Weights of a small transformer language model: 3220 steps.
Each number is 128 + 32 x the weight over its row's rms, rounded and kept within 0 to 255. Layers, rows and columns count from 0. Numbers have three digits each. The size before them is the row's rms in percent of the matrix's.

# layer 5 attention output, 96x128, rms 0.236, rows 0-95, columns 0-31
093:115084134184102127160132136193127177099119154113140129152110143177145177135178185131124124147125
104:131144102146103121124125156171136136153127119148162101128127143161137103071156122117083106136129
112:172156057142133109129129128161093200078127073143118148114140070143141110120095134122139164065133
095:194143127144120154151147110134143151113091095136100124153133126165102121117139154169150169102141
114:166111129109203154116106119098129102107155111106152129145115120081097155156124094202130176151161
093:116105129117146136126113142081158109093137129119058092122109176138084119187112140115115163134124
103:145137113077083102087066152176147122175102122188114187081128127099109096148068157090107126128137
089:094187113147129157077104155131105101146133108164159129158100134135107133122142126077136111129118
112:163138131110116142179122110187097182136138143113133121075125130157188167145070129150111143168181
097:094100150090107165123117097121074142100130124147136107170123112137117155112119163121107124180139
101:124125129135150127086159067145114149122133184119147124112177151096108135108138128095130089149125
098:108126162099134165123122123133118137086158085083175143111109066132119161110096109140173141126140
100:093097107140119163110095192139140137110116127140077081154105148201084114136133150081134140159114
095:142124145137173150130081135145085106179125078163111102106122122065116159146136061148087111103155
107:143087150142137134109112092092129101071148173128110126164155180102143137115110101127125143158127
092:123125115130150130113121114157143149137157140148110146158107081047140148171133123155116166138165
096:139119153148077177142181140112092187106117118076154128143182121098175152129135102159108116149103
096:160157145151114130151140162093117127120112176095133105149167137149152117129155136127101119188132
113:122115134194105139133126124112126113127118162137122125145180136150201156060143107119127162146152
090:193136121124100095133137128121094110154137160066150134100142108093193163140115062094110140076157
088:150108064170114114097143178183145179102097143170129104171103100143100152072118155132114069166119
104:166144143112192163181117161122180109120122136166138111102163131154134159151140088133125131142165
100:100081132115120128138112105140105160143145144144164157164152099081183138093111102084179152120121
093:100134123122075111150104083091101138170159140143113155153160138140117085122125081091147159176135
094:131172099087107154110129118109078114135119133100146148129119080166146105147152108138187133154129
092:127127182097152164162164111124160131151135142156130101077120163116091211163086129079148089108114
096:110123114138125129114171154137150109157165097118150120123123189119086138203155134084148126110151
114:160171149163138132167105140143118106151118090148168157152119156148143093144152118160161113077140
097:122129125086120138130061152085133152098161114132106162169158105163193127135096148144171138102115
095:115139113154134165117117121132084155136090149136167126163089100185179176114186128150143136115159
104:091181123142132097098106166138103151184122119129174122082166137116152119076177159090108114112171
088:124121121088139114068154155117116100176142184124162140100130130139159070115104115104136024132136
111:141111148127137138164132166101077118138137068129210161123170150182122141105141141142152089080096
089:126124122083096146121116099188127166106143116173104109113093108094103135119093114108109129077117
089:132162114115129112106117150111145162121191095123132136176152158151168142157111137112099130123141
100:108179127096124113078110103109118090115166122160101166099172165134155134136123178110148109141186
118:100159140149079151166046137129099140106090138169107125153131182112055102128122107122156165160112
103:090149111084149172092142130095102085137158150102140127115165138154141093130128166122155154130143
108:134127140098094111087158124193170184140204176157139143095148134128179141129096134167117114164153
109:101151134174130136101148138165144131165160135129160119197120048116119177111166124126133156116128
106:132112061136126048094078132129148115164150173131105184135156147129134123109119150103114193102123
126:106120131105118135200115124081115143129154129148159174189179120104116130116112166126183165119140
099:136139164137129113136122111197143128147144068117061124099143148127136176193097180067117124132134
101:123093100120163170093081143131119170131079128137115113165128179134122132084172128147151149103160
118:102116149089168122132131102095131098141114124107106100120104085072160184116102102130131068137101
098:125123109155137115122123162166150091130114148135114136132157141088107143141164092165123113163098
113:149114077128146080091153077175117140093123105183131143085133085108127102135117141076173125147161
090:074107125125099089121100087106045152181110095112058112131135107063139132077129120136136185132139
094:097055136138072114095137136128128164138133153132168146120143127122183095114087109108162121116067
089:127206164145149145144135205123119132121087105098132105130134171165121168106156104171118148132106
108:129143132066142161145064128114108150139085117105144136180072103098138103193097159118115107111094
100:157162127101148114145173140098085122081135094102139090109153104078180125112125156136118128119147
111:161133103145109097115115160131111138169091058177118098160144131200076128125157153181138126120132
104:089093125154059139140083126153162141130132138163123152149113083126119138116096140140115147148127
093:133131126173121098111140183156121083116121138094133144103094123146141092118133099147125093163118
109:134115155099097100155129087105108130116081105054163185074117156143171111121110097131091118142122
090:107150088133184131147086142130155118165148116190136135145103145096058152118152142174154074132116
096:108097112099141108143113109110179185136116140113123119118143107106186100086131125134142137112110
088:115119130134139152149134096095118152178142122137139130106145150161156124127114159114121116067119
108:125159135110119075166138073161112162109098096123124104125100106174087174081132154175185128190116
092:121130127153118139103163141145126104152137118124163123111152184154145168163102121101097041128104
103:078138136133132087106074129148117128162128137119174137125126170102096116090118132160164102146142
106:134146114111127108138106146121049138180104087158114116137117176093127092094145139091148139079168
097:144156175080138146110165173130206138082153124138136152154105145080084076122116139103102135164099
103:132163137082112124116096139162189096128145098130113126196113168098122108146186087176153160137157
100:106137141121091152126122152089110129131182161140141125129127160159137073174137105127169153128096
101:102119173123123165163171112152139136125126160098149084136074142073119109109148084136131155152122
093:115132089117143108106117148128122114175136142104148117143190104132158136105134154134138085138091
112:165155089091103123090125097073074106104113118156108151173100155114102092086150152124071156102142
094:167120158115125133114110156098135141118121118136141132135135138099136104153105113082156118133043
097:146098111087136148123133086088118137123086155097145140087128134124136128114114105127144148121106
102:117157170138140107153155143138086094089146127124136135112124110117112111154124138111170109145148
094:139135112160163182080115100146148114162145138106117152152085155106106140148112118121139157141181
101:114109121163093162091140104104178096151143100143138126168177170180165148134181152130127100074123
088:157147145118142154130137182150136159124133113177145174140109138139119121156118186083179096128135
105:144093104133132139096096116134143163149121130126112174074126119170176134131064117117141140112157
101:089125143110075091100123098172157133117135079115152175126108141194056075168127143135150161123130
095:170206090051156071153155093104113127091084137128147164144102134139109118106147137149150091200103
096:152142134165152089160144125129119097124214115163154129128146138118109117132119171100171133117180
101:194100117147145113136073130123172118094134140136100152127135135122116088112128170148132163142126
086:080102150107140105115093071139147076111085141087127111140135164101108189138142089143113116138109
086:094127163111108118185125124078122118111146187118108134090153172210105122141106129097134127165056
091:180129098123100138164161155124133120081133086156137090125117063098164138066104119099165120129122
107:155160164140129110131111176136115164158126167169116149091119202106180103116114108121089146168157
096:139055081084140129154157120157135115096165132106176119105107113134102175061146135156149140135144
096:100145141141131113175114125105134182122100169152108119168135117150112086054148146120153180166123
101:107119085171138115107112138132103160136133086121096114184115105166119183202114180095121127076165
098:119152101149094074102153144175094096133161077118143119141139085173119111091158128144161152137164
105:091070132117087137111107095107135138171133127132144144137152156065100179155149160086155124111065
078:128125136147120115087139127135145158146154145197138090141168082101125178069096174069152080093110
083:140102128120128152117087168114118134140095108150150152108139114114123089079114100132112220112146
102:088171120161116169153118116136168102091110111087143122210106120179081176156099123116128136132102
102:147156135154152085098114120092142125138148117156124112177139185085144155174132181104107085142132
097:141090120108123125127141099126135091145115141125177129099135081123156106100160072115122120156149
104:111141090097140107104180086127152138130121138124142106160126082176158131097122182120116150097166
116:114114160157145117080177145154130062199120120109156138111112124102104149153103107101124108143124